Part of a small language model's weights.
Size: 8 layers, width 96, vocabulary 2048, 1.71M parameters.
Architecture: LayerNorm before each block, rotary positions, no biases in attention or MLP, embeddings untied during training, some layers without attention, local attention windows, value embeddings, hashed n-gram embeddings, an embedding shortcut, skips across layers, capped logits.
Training: a variant of Adam for these matrices, 94M tokens, 6370 steps.
Each number is 500 + 50 x the weight over the matrix's rms, rounded and kept within 0 to 999. Layers, rows and columns count from 0. Numbers have three digits each.

# layer 3 attention output (transposed), 96x96, rms 0.182, rows 83-95, columns 0-95
521518415445458487511426528485472405480487503500538530515436453491479446503493464528494467508350457513453556497531552615466520421511502517447545524512485485406634502547515523467455526479545475537541551509506549511483433515499535521525607549552484512452490494505507524544542476504564595558
508333442543568469604437506544501484416423565422481299457498448441545512541540414636466378468482591414475516492415485542490471468479547557538508492576450526516503440529482459457442407529537365533571602539484648443535485595631433552595529496527492488527587527613453490529549415538522520487
526560432456485518431549539451439512514502567481494517453484589528520557590530571429477529464467504531634476443374532472481494432554476604512524513446397518459494560517522512472510446399497623548528544510462504555504574532419468588507500539371559410500501446498501491413493388453521545467
501539408475493512562439506493452433514495444518557560510450494478507518500416533441458477552319443525451546438487513578481584424479437507426560526520461473386574523521567544500528524500546524534556541531512526506495464492467532527441622601531491488434508476479531517481521432475588573560
532456599534535461475515475525579580530485475515490478500560525449464485446476483520557507489636509500506476546491507405517453543517544460522510462495569509581452514431465480537572482533448493433462422490489423478520535469507507434520380466533515537536489518490459508477514554542451444454
512468425485500482542384522496468436460527500463482444474441483478527481493442480540504458476318512488457543512504549579461558460530517545470573542557482485422606477517543592462470510477563436554544598471490600503508417518476509534516603526522451461479505515554509523536516423531529529542
560439449489404505471428524530418466534542600542503339560454548556600567503575484448446443483606514422541531491447500486521520526449542520486500512500505642514477491424546448465463507434488509527529491594603568466470549527558397515494449479464538478525536488561473446448413407517505597459
509464598553505466425515530492566593534475451491494449489496484548475481532578490577481539440644503509479420538521534374525354551520598491603440463449536538547449443462437434527510441544450562470439459503446440512487563474543458497536413439541546487519469534553521486507523508509473427475
473555422448597469523480543510532444416466533425519553446480474458511457520467472568547490497359480505519511473547504619488526470547450544541525471489468453445594496588494529513481529485511413564544572499469522505587444554452515545451541540509476476474496468504472526525567518487569454497
469540456468425484411506453419432443491474454491475537504442475565460545571560467538463533488354520502510540501432543599527487440501457588478495511514416491399595482539539485478559425522566509593493593496482533483520484543490563537493615583444501363458531516601531522503559475430549455538
498493416419494487504429566494542444413479535480513482476417415455499442535500475583511497494373502476449553524495546611456484414522525579553524548474452490405641459511509554450472500495531487540559581513470581476484437547521489587557583527560559473457444473536514570560497451546534532520
527578405405518477470557508500487461427480556493459555485455541515528536545590478455491540512513503506638512403405465566520489455450447558463466501506358493411529528526541474464569434420532529545517563490484497451580520590493495551493520555390509403503560464516514491479526537419536492510
531428539559478467530478531538497575543545554523516465527522514542535518387488501510553487559631483411495472507481460413510540574437535433448504524512563577575424508399483496494470507445474485444472438528493459477447526448545449474564427428543496581545529544514438477452473535553400523497
# layer 3 attention value, 96x96, rms 0.184, rows 84-95, columns 0-95
489421548577518515633586593457510629445580485591382520395564379395477643598396460582522477423454657599416611557452497434509460482402561403478488406603469439403577464454448438626447517397569500582541480472431624486489405501419528565463515433501506481398532526504481377533499481505527564436
528521349529549524521483407487435518498442485442525405451512434531521459483446503417482473436470388521461589525415478557464599395539460629468522536428493463599590481484528536539454549509562492524528523568580454575489550467536501485484607520535521494627556503452511466506409393406501538541
424532455430577457552524535553504429488528544423549527500467474440467404451425476494546488546369413531456565491476576596532583478579506609441499486394450454460535462500517605532419444496524498558579603507577493583501483620502549570468508470470493577481493490444499504502538470485521494561
532479548533461502451494466511502508564477464497516506572503547487564544520639518501512527466589558501525426439479465436527456515433516436542531441493525524531455482477546423505623514508441515411440477467434499470502538416513479442549440580492495397492508501492508476487518528463522460498
469579522509511471595568568507538500488617506475479465458519371446514497505408516469548491519374501541477564522418523537523458521551490492469528454502419412515520478538424559541473438488552493583569572507506544532476456607477490628484544438477467564449472490459492492513536502525426516503
585453516520632507572555493417457536482544417551427496483601531545413518504347518468375492446510509589469488554416538451655635474501444427518489482581561474437471465508522609563396520470575521570423436540528513536374540539485532463490575497512487526515623488548498479464454357439475494457
595445502536436501459467458475525560543445368523506502521504554526515539515575509489510522475603552454516472465498487460457482616513529426537483437599504493457461483516517468500582523486450546492476397478424472489532466295522462467519523513532507438582539519478582513514506450480458536485
432518466460455460505477572525476527469515529500588518451496462437550489544589494471605423553425530511513576533455492575464411477513485577468503503445442474495587493502393466513438479530516484513566495515561562429546481593525493604488554443484511483442463473507453517562570558465473487468
483629408510532419583498443424475485524442503473517558455459433491520474461440491544556412500416469470516633522589566580506501563566478542521534484460410412405545494547497516489395418396562451533574581498528521553517446508535479527427615433563534503491435482518525533530493443513487530540
490575501503462480627482614514498512439598471562490505490567426427500465484537492490589468535372546507488546516521531504521421499498441530463458490517413395477551459531417569458432467462556491578588439511487543524480430489475486608483546486491500494487544495503532513510568402485430571534
494560376485526546567496466478444463503451548525514507483452448483504493542488404477511360488485487458452613425553547601504531435461472584392511542467509493494556447503472524528469504445583451446546510560581522501496547548552530388446600475542546482522506494553443536494419443449574462516
515400579521504533562557449515530523502515447521449450499546600502447593537488559491446534446560470512468427509439453438545493518422514453540541503579625546519372526539531466471602504531508508451371425507488503527405538522479511421524424529496434505500511518506512451422467460502541470479
# layer 3 MLP up, 256x96, rms 0.213, rows 0-59, columns 0-95
540547435499353545517522482454493571497479456574572534528497440538504523447538536515418445439481506487482486442535528475496468521479517577452512586611615552416526462429476451473498453468512541583628457547470524476537527512492565564480494494506440539446533512401423493586428478449454413506
496485533429468514425460454420461443520460497543532465466489426444547550480478537475519513510504474452490479611492543557508498424549516498474591425562490527484485520515547586569403516505486606465603492455500547511507468447563404476475519485563535543575534442572537500406488559503491380512
524492508494545522518572595516468466518537406381395563418559512485541471475442519497546469418491488501524520450430497574440564536390496512403535482436459516485458482494392470403469568525452569477498531478392458579485665551486593482476542491528465508511535534455552532392640472506478571518
460542520532558515564523518558541535542474486567453602492439474543565481542382468522452445386431474468525471524440529555570563431510517469531497417637481471541517513445542546444425469508567456485503433484464494461463586516487402431532569485504574449413550532522499432560502494482546506474
547457535464486485467484561516467483552417500488471608563495511455466453502489380560454440487522587543587474622620463470575448419585415594439509441473525443583477552514558483512451493579540573573430471464444474455562402532557548440499525501522413501533536475493531489423640480474485581443
533556472491496515580516508556525513534539477494616533517405451521497553466496487467454496446431538425483542541482515549510466535493516517455499529487576466462531509454518465560484460462518519539593504480499538565466452484500474545497551442510548548497468525506398537439438448499465502495
506500495581551513501449474577451468533503495481605469409565552453517496449542475400452459532483507514447502497489493463501471483453526504514494485458502415526360512406488492665491518545564505536516537574566574551512515458448536415507557522456532415567561512424451495478508409479500581564
501471457507491537454438483483447469470421513475521490535537499530514554427488478340530414479521503492492521454478504486463579383488441453511465536521479581512412478458513483536517551600512471573493515655500507481494470498534520419525570540647534465503571456567496509489464448525568492522
504531548568512512545515490566488523473567452491528470468554496429524537443616549456441533490508489472482521503471475441507497524453484461465491462532612407493414505510429506480430451518481619459544413477449507543505525546537516540556433446494559442520562556522480454433545567480455411425
498455489449539537547526525538472479458507455490487502463515512527548558451474502556544565461439542397480476553505445575486524505400449395467556513523540490518456487405547470518587488513458435508559448411500551542441472490462456504485535556512508488594508646440555480474467514500482543510
636387489554461471509464558505507568536440518564509456575454522524543537431432365581526525433494543473446499411444505553558475415565460568488526532494553525448526521506458398556499527419495420453478469502450497483489510511382629571480530520535465493490477545479581476475464499625514509604
527482503511463574532399511573596524495526459500540455504474455481517570451491512494427484505432518547477465501485469493486469440467515533445488602501547487489593478442487472535425548496510488579605465517392615435473525450514560514491589488534505477447514564513376489579457452467485498429
590506434470456520408597423555443452526459503492472391462532522449528454568475430460563427446519594476572516480517520501494518466444525572450518585504432505502473490436529520474559492487463455469470494477528517520523470607432615540513527568614511532551484446519537447462452465558463526531
491540557473410522561566436475458497498479528440504575522438587547490536465469507467440505467524393537476516454461465498486472498476465389499470462505432544585375521541565519496477444542468539507478548476487518508473524525507512502504459556553516517530459450534500429534519469550572446541
532465502516494548529500489546491541595507430582498483547561479439481501440617444422578540474572492527510513549527536495470402571513502486337576542408588548428486500436483394619486552494418469540514479508499494483419605485418517544441500563549510423472382495531446427510509532500456409538
483551477475485526624569518515588508553370522523429528486449555637483535523386488492468501497532492490557409428512478562614458437606453420325510459450499509513430465468432516532338495488462443470507498462428483587461503392614470459553550582511638457574483542434414385421547518409552606585
448493475527496618459543502483476506567495474519506528572496520482528491547472532438386538540482550531465456457546412526484455468494440471440493453520484516434510436532530556509491447453458587522534497500543454437599512539423581522424549480519486420459547549534500487558533425456506556490
503538556525522545522547502460552540497519401491443564530577450550475448493456499495485476450448446569462444469415517596498592520496522404479572498606507476467442434524479473522508388507489571569434509548451492508361458460388562541497590530508489530421546518531503491483604487502493525461
470474432445558521494463543522449452551527544476627457563588501537621467473501473388456463465411452590511479452507507505471487439559564514499506520495520473426548517498504526554466416525472572578631556518471513563537544498509525475406500495526543498476428557492471507398441394478508446590
515474495493529438537490414464513476489471520476452502547467499441479425446583520420501541481533570464667561532452608436475433521532592413523534574540511501578503503450459491605446491489362519454457477482460446500424492453503579409449522466568514516514544579393447542403542601480527469468
545412449577454497492513545553498539537423503530490456356552532584531487480562337468508452468502546478455487547462499446622486386504578486378458529436532564477485539558538429378543500491425470506502554543356482523461472484505594494471505484557504497425520554555486647543604521464488488564
624579528524465414454531420513499456403541491495571383491516476428560508471526575545434490568497511531526509505485546579444458487455532529414558492466532502465563445397543522510573439479423537551505459527545489510529504459527446512505521470535536578547496429481467395431525536503512488446
462421448443463453579461484515506446535508541523535409550565522429518467459482480456401463498526435478473534544501498482602439516564571519420552608432600498511488524402427444459497495493360568449605571541504505452523522494435519401478493600542487483461498514457551552537515602540515548511
526552542493469487534534563532539471522510419623541511538509478450421515500384443340490412439478454510545510530521542541439520573466366537493465566500454468530490549453427483482419514520550510516551434500463472508491467462489540555470541524509517534571558537431473521545405431505518587450
486527508506485522570510439511510511536546498498499508464542472530492520547548566537390480385536470571490484457510508449458510517447403452515505495539617470569427485472529503495567387474518504503480574613442449517511596441514489507403490485517462511494544495544494454502479543460562513503
456584494513431475525500522496466486446617447501485457447598437478562558462529495456539425505473494515454500417489560518412463475468425441459508458485443478444477464389498514571616484527456604571429447526364574563566591487519598554604521538564484468516544474459521558415555509530531480456
500472546531424553512512436487539430481473415523523441514452417443571491478553535502565479527434438470518512531471503501478408504523463509475609477506598429512617402501487462534536513533589441521508458555490468448487506411557451496517504526497635419499506554475480489540515425562482560455
506468543515457548475513474462429487539575470423543521480555464476514506458439450511506467527477493518512483516401545502514556536561421528544497515458460462468574496521506502615539420543506559565502493674429456430483555474439447451527634485597530495467515521501560470495540439467512528497
507544450447529486571489475544495502503545559464524544483392480391489530506547520456451586503438465446515473463487470542476504447476503528460495420497558542458523467580519525524587510506512561473537476462475492507524506516455498483545423476535510535472385545539544456445529473557555514522
537494505510500510455557497476490583460548451551421437411539536474530501530542485463528511461552556456513455522600475457508439537524493478466546466602578536453445407520554438418519485467546531540499508434482497441461501455481556456439504482554482533445494536527526476447544438537455457516
599513545571449615475527462474504429532477462354505492434412521527566494578474513479519514486503450462431493529510478441416486529539564562522430470635505507547376411558493509510446474533518510524444458433521515513564536465474525478521532510523546523567497532529484401471513452512488509636
525549511460576587465448465399553481488441416563543596462463608468497507518548479417498580551446438468502490469422517561402548448531467503445524469516446512573496477483470502609510461631473484432481420501430538530492521414424446526515477556517491551568478480490531500517548588486542432568
454388585494495436548514558530481476433416532512407407423452498483450514418526446532449514512540427499482482472568439512525499429577519428548530534451506479520536539595544460522607511524388577461546464486447540451513511484528445472521487539524576402522561521532526533408669495510483439564
413473378427510551490451498545543479526368469504548494473407546409427540542607537508451465464495473551515528537501474510459473464485552591466530544486457622568540536496453469501520527508597474522527478547543545460538503405470408501523529517498525505511458553442521467508473447439505579582
471416551525485432534478566504543433460456355507517466479537494501566531448472484521472562533453527541449396537533572497514513493452569447508566497563442475481510491462502530492537531554401491539490519580460470516495526524518517528431506561511518464507411527456528517485557456513476510496
449462571557457527467490455536505480493470531557520483383564554481457594451491466541457507439502540445478528502512390439541522448535424406434615456581438452513581452457415479566567487506575495568552517529530522582500463531546503472467465503547436444519516592505442422514508450441481623499
503447533456448548537481497476483437533553529584518390506504512372513440478509466377478504490497474594469505456570584498513494555466529529509574550519566543532422557467501417502620546573529553447489475463501492526485453426499543404551455451534510411521459467583470525383523486518480462496
591531501510438461456571463503561469494444467435518445512433569549482522460510431543437506527459521501469501473511502476455544474455442459479465541476448503586470563546558442457441500494556509535452484493509496556518554464464443388558444450560579509436559580516565559401563589545532440579
460481568414518566434535496457513419527535469446544444387594471390481529434512588454510579510410441579485551445410469545514547515483442505529487492498519443532470454423598475554457492598538654496524468412422452444504452523557546533549505476567487516500512550414551579443574546506542424576
463516460534535585446560489588518514469561543487467448486455528457381506473545424466467425444479537550581447402506522549456484483491517436553480550505500498472549476526513475434573486519542458446580578476459545434509531531477543511375515432557503528513564514611510469544485454478452518505
444506555527558486490551495539510435527532426565467516549465541556528594574489480500505515511332417591549503432449494571480489416442479567565483426582526392463582470471381506510444442485540505487533499527537572526478445485515504506531579547512519500500512465428465567570535441453567429388
572498399549405552503519534482520552439470461618476440503464463489482486513468602565427487484511521470545506451558534474487431516491483405527450429505655524519456525485499466432491510545512519445489523491404495496545565466443521585417484600549590455447479514532563484534539470507438475445
500490521512524497499466567543489476554497465484537533506462471472572530417426394500387381448371470451472600483389476500433407529534541512561521537437583576495596469465525433614481466460504599448538600497418580499532494444531574472468498520526592435512500510481447574466471400566517597525
510519514501521547518499601572444506518432537503422511579514551521518420541468439598349501305567570532508469551491544594532490373415503496422580568388525486519475543501433474509424586474479503583488384489521519571533508501430476566444488598538479494473452454504433431415508515435413462582
534510385512397553464462547523472482469447499406489372453557563548474449513502433490484456474466582531549547449403381444528502526424494576541497632540489469520476505538418540596510519462481468530492531545535571531499503464429501544550550500526477435562481468485590484424543486419566461490
503541503475522534447416479552516425509485472461497542457464520477487573523508585479489443401530444441568393490439520496484390487465529538492477452468483543552470501522529485423551597483542528521500491501440506526577569539603516425450486460555504485533485542478550464472566581493521565499
551514461427515559623516515506539490491527516640490555490547627428441552557445534584509490507466395556486515489465483543437526533520479409472501423474528461496518466545471530457490465489480498473511426536455469468423483531520465499530473475511439514413501496449494559487514540551511496638
504504515431498509467591468484519468441538470450580475526580437366531457450454512587492553529477556541444459588462392552572444438448448488393503569448472440537531528505466554535539403515444623515515563466485553406524479557568482497528502534545442517506494498491442481414581426490607386589
544461525539512432468465574514499571494464487492445433486528562475438546458561489448473484471496523454473467526534418509426586593450452464516477406589511562487434451525543451433511523636483534467487512541447483492502604518534509476517502452517516535554530525525436488409447504468429480485
526503532489445567468544504457465547525521531503441496479484611440398532519533576426416475504491479509515608511543419470458483540584535480520603411569573456501523510529492447449541481470523461524516519523401557517520465382558459497525478545578462477516515552464454443495518522455488482492
446545506529555445515573466529501503546547539461392380498514529509466473456488444381409512439502532580522509429465561498466536513531557479404512553482492520486445540482500435506458457614475450529537519529532504502501649533439540519440494508541499446474453456468411489550454548472473443512
574528509468483392472558469466503493475516434620387547511581418428436384461528459503475598487518512503509497441597504483517399485526454449551578511532473478580502465449521489573544498495513480534535421476550568478592547514471514539420565518544451558539550432506463576419576579433475510454
614456494444554474534451596491514419499597495544509465460495508593434467502511439512394495451410556580584469492469480519510479428509470413454439569428469563468518540553517323588547596400410455468510581526448491567513534490344547389502539525613538493497504521470546539450540534521586430465
489508483407577433453454449447470462566427524539473480479577489480452484511380478444451434461468570477546550422534464588437525446470535596566537574417643546541463486504594519624557477471444536503456560493495542481533465400438553375524578513608556451545497459449508440447501429514482567574
508382537395497564535472504444505452429502476535532509458510484464421455612496552570469541468523599485501500494542427511503529496515573530519491449499469465500590523530483498486541437559440510483474422512489490500472508513505510523412459490520535493501353477542472561485620430561490510476
495461420508500530521584472555490529498447503522545477461407565459599525526560517460488443413522407527599494421451487513554596498543585522499434533473486532498590478432501422447505480569483542529503482485478527485549506529444440473436447420531480546529507453526521457506464514503442452631
522546539524454596563510462476514464504409503540525551452488529414477461398536507490513525457504471433547513538477465485525517519488399548479546523524518519472550517534503490417451487462541497532533503519488454505546514492462476596473498577487436545514537487461392470538498471477503551516
512494467539501470492493457473523530498446465415534412541488488491487567472593450442549443511526536480440450532501554519514520524476473521439558537565527501511437519491482558522500417520536529531424429534441496579413599505487460479557492446540585499466537505564460469400478528521556541586
568441488516540480588499489545461523515525405553470530491531603510566584447542486426504403409472469418474457496491516554524584440500462405505466401500456455560527518499567547584473396499568429520521465604444518550495509431501531426443518583514590462472528526498543503492435472407467500485
550456463485482465555495533550519413508539421516543496523493433523502513489528482596357486528470512522484534520549516537501489522547502536562544528466497506578500422485423478527460444464473478523488489502515560545487516354499476544466505525488531481542417591376434516472518428491572584510
# layer 3 MLP down (transposed), 256x96, rms 0.192, rows 0-59, columns 0-95
508498447528562464542464504559479552434502454431550546501542460411520532532554520582457501438414509434619546462481469493489466490494538529571457435549532446549436552458502547536474484530498521488528385537554575466392502518587555542537523517431616421440500449477531436520470523469416441435
463410505577536466481484567474515508437423506530526511542476424514502527561475502459533544516548476382439550517459607455564522477559473432543514468509460580539498455521570489503522460478487519442555496519441547471480489555588505497445491418382479592446514435587529627443457565365447478538
476602492543532488499435427505509586480513440524464607530477433459444492515493501480624419465521506479478518498492619494483511544439469547492513573496413407576434549502511536437480509481557535454457544463503475622395418580525513510536455435387455499440500565489568513585549441534484535503
427595560558485459514534559496438571528473507530452493535505508523543484465493501441465477603539518463468524455514436537562452547419451542472501522542482390475470534564514539483439504459567462469497527451437447534490533443506482544505442497328518504533620484526499522418499523568506571470
509451492473476493483443530505472520464453417455561366549474490469490499536594507448483559438383458480544523430523482540585640586441562543535436444548603491458501455500499434550507591453511601550563516558576480511505483450515499572530544477521525478568547487558422526549488484394432451427
497437499433447552537473582494441555499479455539488525431486566451441494510457573600589494469523483484489501512460522512518524557518485524535517475484443570542545399483483504487500518481521540422526447536523514464434482550535530530586478515548528426446503431520532483398467566458508449491
527449503494536537442486522556505575447534455460471501519583446485505419506464452571535572567492471477452468462497513459541504412498540565565529488495517415536574548494471496503515440500534488417545491583474406486461456452473538426559532514398483685509531519520576539491495529506406442520
441451509502540459549515601492561525472590541510489466587506524372443528513447503550561522471546438557435490552451489628487421607489555437462511531473468604454482506517595480516422569459544578515504392469442454564524496492476512517495431471519464505454400484526488511546483425495480523571
523558557533549467539482386505416472494447482497541542511523460529458553556510538529567505479481475535486579463452457494470467458479426538524531479503444409482563570531577554414532493476517495522442552512471502482441445522411439470534628436370444508480626492542563499534455534449516484463
464448478479496476543458504596526493478556592529618512464550432446487399601470554529424519460520443572512511502541462440491403458558476507570469534573480441553469517416526507435543520523465484486505528509553505503562500603523513517487451456472509454524455454505530509525456489440549389517
445499588511456543530510512563581496561515671492513415532505451503449486388408521476455515542558428508521416498491561502558554498534398524515489450553387464434511557554454557503547494537533632464433599490491557492407438538580452481494494487363500494495563427460442490481479466514490440473
477508447589562502468465537530396542428425503482632456469509493545491535558476498513522511425483553466470422513537468477538537431449551495490633425501541524513475515523484431521526534520441478495584501515616502531434472522554479553544554477449472419503511505476548450502374566461451494437
481489593533443506451443492584526501534560511433489465575487515474411558480488479471494563498547503583427485550506487555560618465552468488596480473453408354420613444623465566482471437543506499455493497514537468556445503620531452458433504545441484557512486534551443454466516442475581462517
497477479521466516509496529516451481478577448496530453575523509505546444495508557544465523464514519464452458533537597465521458422441557425549508456553544614608469546504506584571523493438503414491552518535472456473439392489529497486499491504460513526441552443405546525517400448555517558519
568521505529433461491375562451496506418436519507455543487484446569409523624524587506530463481483532374555476552463402574448519605534470522513551488565514519501548559497452519504527484513369464510510491608433467562460463454511555574539570511425482556507623469520473439455490445484474522454
475558560484480545565535463556413487426574498580526484472435518541456530410424418519465419564480557517605443604449487479496464470517415450512507447515475508480559474542449557499455554473609477507473607521440448449518468532569392435546593553324488521612501447399558587450532514526435510534
476527494489518472483499507519525520495499449558527505495513557348475485566502490577472439504526516542432521529483545456544398514554500523529519465542541539516482528532507539377473465470528475551552496403439486539525391454468436559520556514421518513507453461545478621480505540505441431491
520559484586429460500533452411423541515497504550535495516410508550524472534454495465519407508539510505463485561501490518552445572472507513484503538531456471541455522561486567487520496484524445509469517440443515520520501424477517565522492509301478487512604470414519462493519591498455621538
573464524425547507515540466557494416505560532562560551435495576517427496563516491584464506542530395558567472554537442485438424520475567580487509498446487609582573471449514474580448457433439415484494488488470440521475415476484519432472489537442491589506451485498522530513469455488549525559
555421495518525497557403636476442484412541553486477511549496475585479487549502543474538468546507480538526491550448497535553423533470530431547518563577496525456478390445443474482395468427469512469574496509537446433486552492515468534489417557472499508572599494365572576484522478546601359570
551456447543428418485473475427492506441587542505531460546390542522411514458497599438543429520503479575570565496545521581437480568476525424566390422522457570570493396402455524524592552451553597578492473474535521485496514633482446488499528577471541572591496430383504472498520499424518497438
475488509482539461512438515540472523435484469475577474463508467423459468538534493440480428579521577488479533507515506512558485494487543474511519486528607502587575466503502511403625471464475516524492439490511373454550473577462472499513549526464531555591523451461546517520506455542449570517
589552562499470497496529514492481615335609464477436479468475426552532467424536512562534453471512556622518551608397524437462506523412496445462525509562487510600523519515416522450568543547595443524438461504448406481431458426473552468575443498407583513460510401537490534508480494482547554482
503529383508570516549481515474500430517575505547435458403457512505526500612516500517482420472551619580435471543583559457491518451480526521459487453466485523564498470393561417473507513509482501488455487531534453514558433516593570518444431497482440515473376538565485552528468506533476569537
395418493428583446532453467550509454497443495523499460554541466517559511526536499479449512519499580510481507516517533511510449488417534412543480498508586549579507527496476550545532518444455446448565491539478388554514451544465493532480439430451490472487515520482515452579531467540586583530
512422496540508407564479542519539550543579467490454577549463479425434477520459520624549305484535551481470504503579558502513552470448464479533445440346478443564526553517499486569450480473572495448485488513458523534505422492485413487522546527501508558486480517522555539611564500479426548451
536456509533537471539492550531519556424464492617468442498399473474488449619531474513568534623535476460472456504620410486568548439597496465484464458456553474523545412610552462515544543444531411460510508542513405551462429490514459480564428468548460519471474463542535526473458482492527486496
482491465572501443485535466460508549510555466511454583542538554487525502523424516455516507514509542565475487518498533412497605551548512470465470556388450371511560557544562545494475478477474513465599517455464451516518604492468410486475453470459477602487584496491500478410452544545431529385
575529566514446533423429584514502469390532557508499455513570474496469487535529537505605500509525481474539544543505437462489406550496522503519481589481505521476513497444441456542533455494483468531475496488527475476488452447500445512428576551557572570485486471460544503449474513565534422452
441433406489536473518577468475438554561497464576511545496407553468551511525498444483482497494606558534484507472476535522424407484536575477478541464442537586527541502462455482472529550472504516453508533462541502532490469484526470528492457459468522541556477603421596422489431480530528542499
492439508545463481482432613557480527544510566506534465530487523480463472452490491487457458562563441550428505516576492413437544474506506542541336408560481469522435455526403563546469503494505436471494484475504512442497532556504600479443555527470540544560597451487458624508448418600476480541
457509507476499532527452495492446548524485501588496480524503496521516474553434468549520460554398548367478550389353462440500544452587437453518574546591536499549573487571530561571477488545537506464494425515462494496457474486481429514518533486440472505444538549586641474496533494555548403462
485479462514592616504510491503569482507491540445592470592577538437374493441506449428390491582553414461448546479419575454469523529486558508557443468511470494526503400527434550619477575522483426464467541512424540521383483521533604448530541499450453497492483506574464526560468474545586474531
483528490537469401438468487507500469489495501486587552474522494494580406535424483497570556576451553566506530546534496508550476448509405404519499538522473591554438477523434452535464444521488465534486427555518414480401520508465522545525447487497533514596591490454496623514572521482433382463
433461546479506533534536552507474622509447574550498528582483449509430490514457472587478508551544494529509544526517467525458537427522457419557469482495487524554495422431388493456480571455534469488505491503461448467537457496490525548598519503504432561443485493442495459582492531546528457520
396434496518481559461495490471502500486522450551557442423531536450437540452421509545546511402592690457480550520525448478483510489537580386518515539533473491449585386460427421415594549549623521487518622493567439517513486551513540540520466478488459460496497522489499523566509464505539589438
524565502522510509576533538517487500521614599508487543444432465516481494543489442592569455458545509546475544559560441541503445528554460591496584525449574468503419463526439497539450507435516393460407542463596468544453471475475399475498466559416586529477453510529491537388533452516514441448
527408508566531497484485575519535512532419510590509375535548519558478521549411440537507548502560583507429584461466605548468510539424533435508504525458474548516614515506558479418435495455562468564486468458489493477500482480500521515550458355527451561415522484520450530465396514531494531501
513522527557533485570528482479466563469498444464507498437588407484447515422549462575534525455518544489562548450410585514627492497449439458494465559475425389475598508623455533600460534517508409433504531497528354514457425499518491513553550520407489545542538442462592473398520476561481464480
478424535446482461493498503465556518478545560494510558484459450575589483485431421565466524621536499587466584605455488494436470544547506539490509434530441488505594474529427571499531563534501593470557464492417412421403411499588474451516427462439482513543457519472506547540472512499496502554
514448515493434576476482570390418605568463526517536426509500558501576508421536445435540510467485536413507547482514473483590528588418551417456452510457490492477540474470545433409505570514529519496509404458459480531514537541569480593469444506471474526551550553565407513442506602487447520490
477466452455504446480454487498471526464484456570455548471430412489531532609455587520560454460596509491483592544553617476508460578608418526485542514466544495474479497548510492429491554469538526523607458405473505502503532446511496528523438474482530513453433502540582466398569476449556450532
459584547458505492499508565522537479448583394500449545390553533411449534488534493504445536495569443441467538569510560425607621422517529533494519471453483557516590503481539583399508509565427487502453490455561607585552511453485494465515411444363460566456356469485464569446489553461528556510
516509494546551577429500530553461441434525441436521482580550519447422400563495490541404540498578469517412467412538448524530463499479456408565529451541470526602487419464492591498460540511496459536608628545455437561602465465507405504572538546509486455405499373601435575562490444478519470488
478520491583534470560485538512494562443514557476507550587549473452422539487476443560461438517457601508473510472472457439610462544499420501544456552403497358537462516552456577472481513466532434452624505475500398480507471533647450490440568571448425477457553463419566555512538464485514515546
466460542515545487489467525522454528532466500505495549534441441462644481495493575473622519510566501401470440486426600411508371536545483500554540569526440584530517494497424467534612494479531410528534504459501489528516508620461519528492491457524525568556529418423446515490537444476412464430
589518527413520551403470478476476501466549404447511567456513502524498572470475536455543481514544542470486586488480502467536515514474467484442519563524526448507505536499553523535451519416514474557502578508509514505534424474497414472473506513378529514545583507538545428523478557537431542457
471549518536466473524393494475471512526533408534555446402490504421421448459561627541482453481373577602472530487485499554580460462528487513505533564484537437520557684519508566509541483487531495501513422496466427519490492442475514585544512527401577462469557483437539536580539438458510448439
456455504466520479443452454473446407514539532541505507558433589494510499511447488518414556451500518564453499516508548547446452448504525531537503451498510618427575467546504493568488492532508526439521578468474472480485472563505476562431554541464514533527506528557482577495617500424483472467
425436437496546482507535504496468505491472540512434458435430549481486521473535611427478477513548565436531509535418462492509427431561669430547500546580569475565574529462548492558499482496556446498496536496482432521454451575587408482497500490564485431465413572453545502484484529523496516480
476492516528514524417479529547416468468507481507515491536594513487591531488520493500356593534508492558474410423551409567541536483453512514567478525498537503529456438453542430514537534477462444418527587581563506513478496502489452476415566505447434553484531487622497451500436536463527490433
480526544468492385532507441472484483520446517494421538425501456413543451541570530553506515467517447592419513361517451479564484479489614499523563553566495523521474440455528439521615511513497556488440529464520466534530553544411529588501559468618417536485469519475546556562515574376500481428
458524572501490467536519576610487460464534503469427501433666366471435358455526447527425528493609410521503550566511477560577523528500568450555500429451561603483645426478537513432483458513403443532485500492529495518647463455552445500618391488505422452569435458436440536564561462513525526440
577519558493501437529517486542528403471498560417463430577639545540451464614567494493431379644463500457551435546512479498558430538459497434561419521321461465548416385574553563486452491529513484437484535625540466590433463479504493500478497533497469449526542470475435551501462592550499448615
547540580520584493536506506545471550549488500447455550568556486518460530527503481451548515523583467619446515578466527477479522454502413496474542436421608452452462460490451523452471483420556418506451523512484429469603485504459475529516526469356451535469521478536501467533524498474437462435
508555545438486507424495602436516549436475487479479443471487389503496419563531433487553473562515539461512420562568508469517463575560481534463584559534525459473538534526529533531493466459538539530499528594438456465454503443574481452570492575409515490504534484441506527410460476509473504496
450452436496516516526484519443480484451544489477437449506464581466553474532502457493498530431472613482478510515585450477521491502517609526517553471547521555495632485582551477506483544499497504497503500524529461510594461467472531491424429533574517468517414439496546440481463433529473548487
484500471539538445496536508572457502503443478523479346517499469460526507518515448472505383518658482522381546528564483502537446535437578511532473480492489614481565549552446417480493471476460484488442521510525566542486474531478530463458458458446454514547564486586443579487447543482487558523
514390421469572513479495514503486603534524456573513544380453490492468519506416509544602463478469590474489556535517451471585531463564648518566412478547504581496579496480468502548512427443543459462499523500390435481526497496498559471552490427475530547413465571529505478568468442491515495416
450495465503521540576482443492469641561452556555532510474493480545519507479455440524486458545559443503525523553525549518537511416544422463571521516541466438520473453515516492443483566499491456413520421464558463429446465570487452469511540548430424524465510525553667450516443529548417482507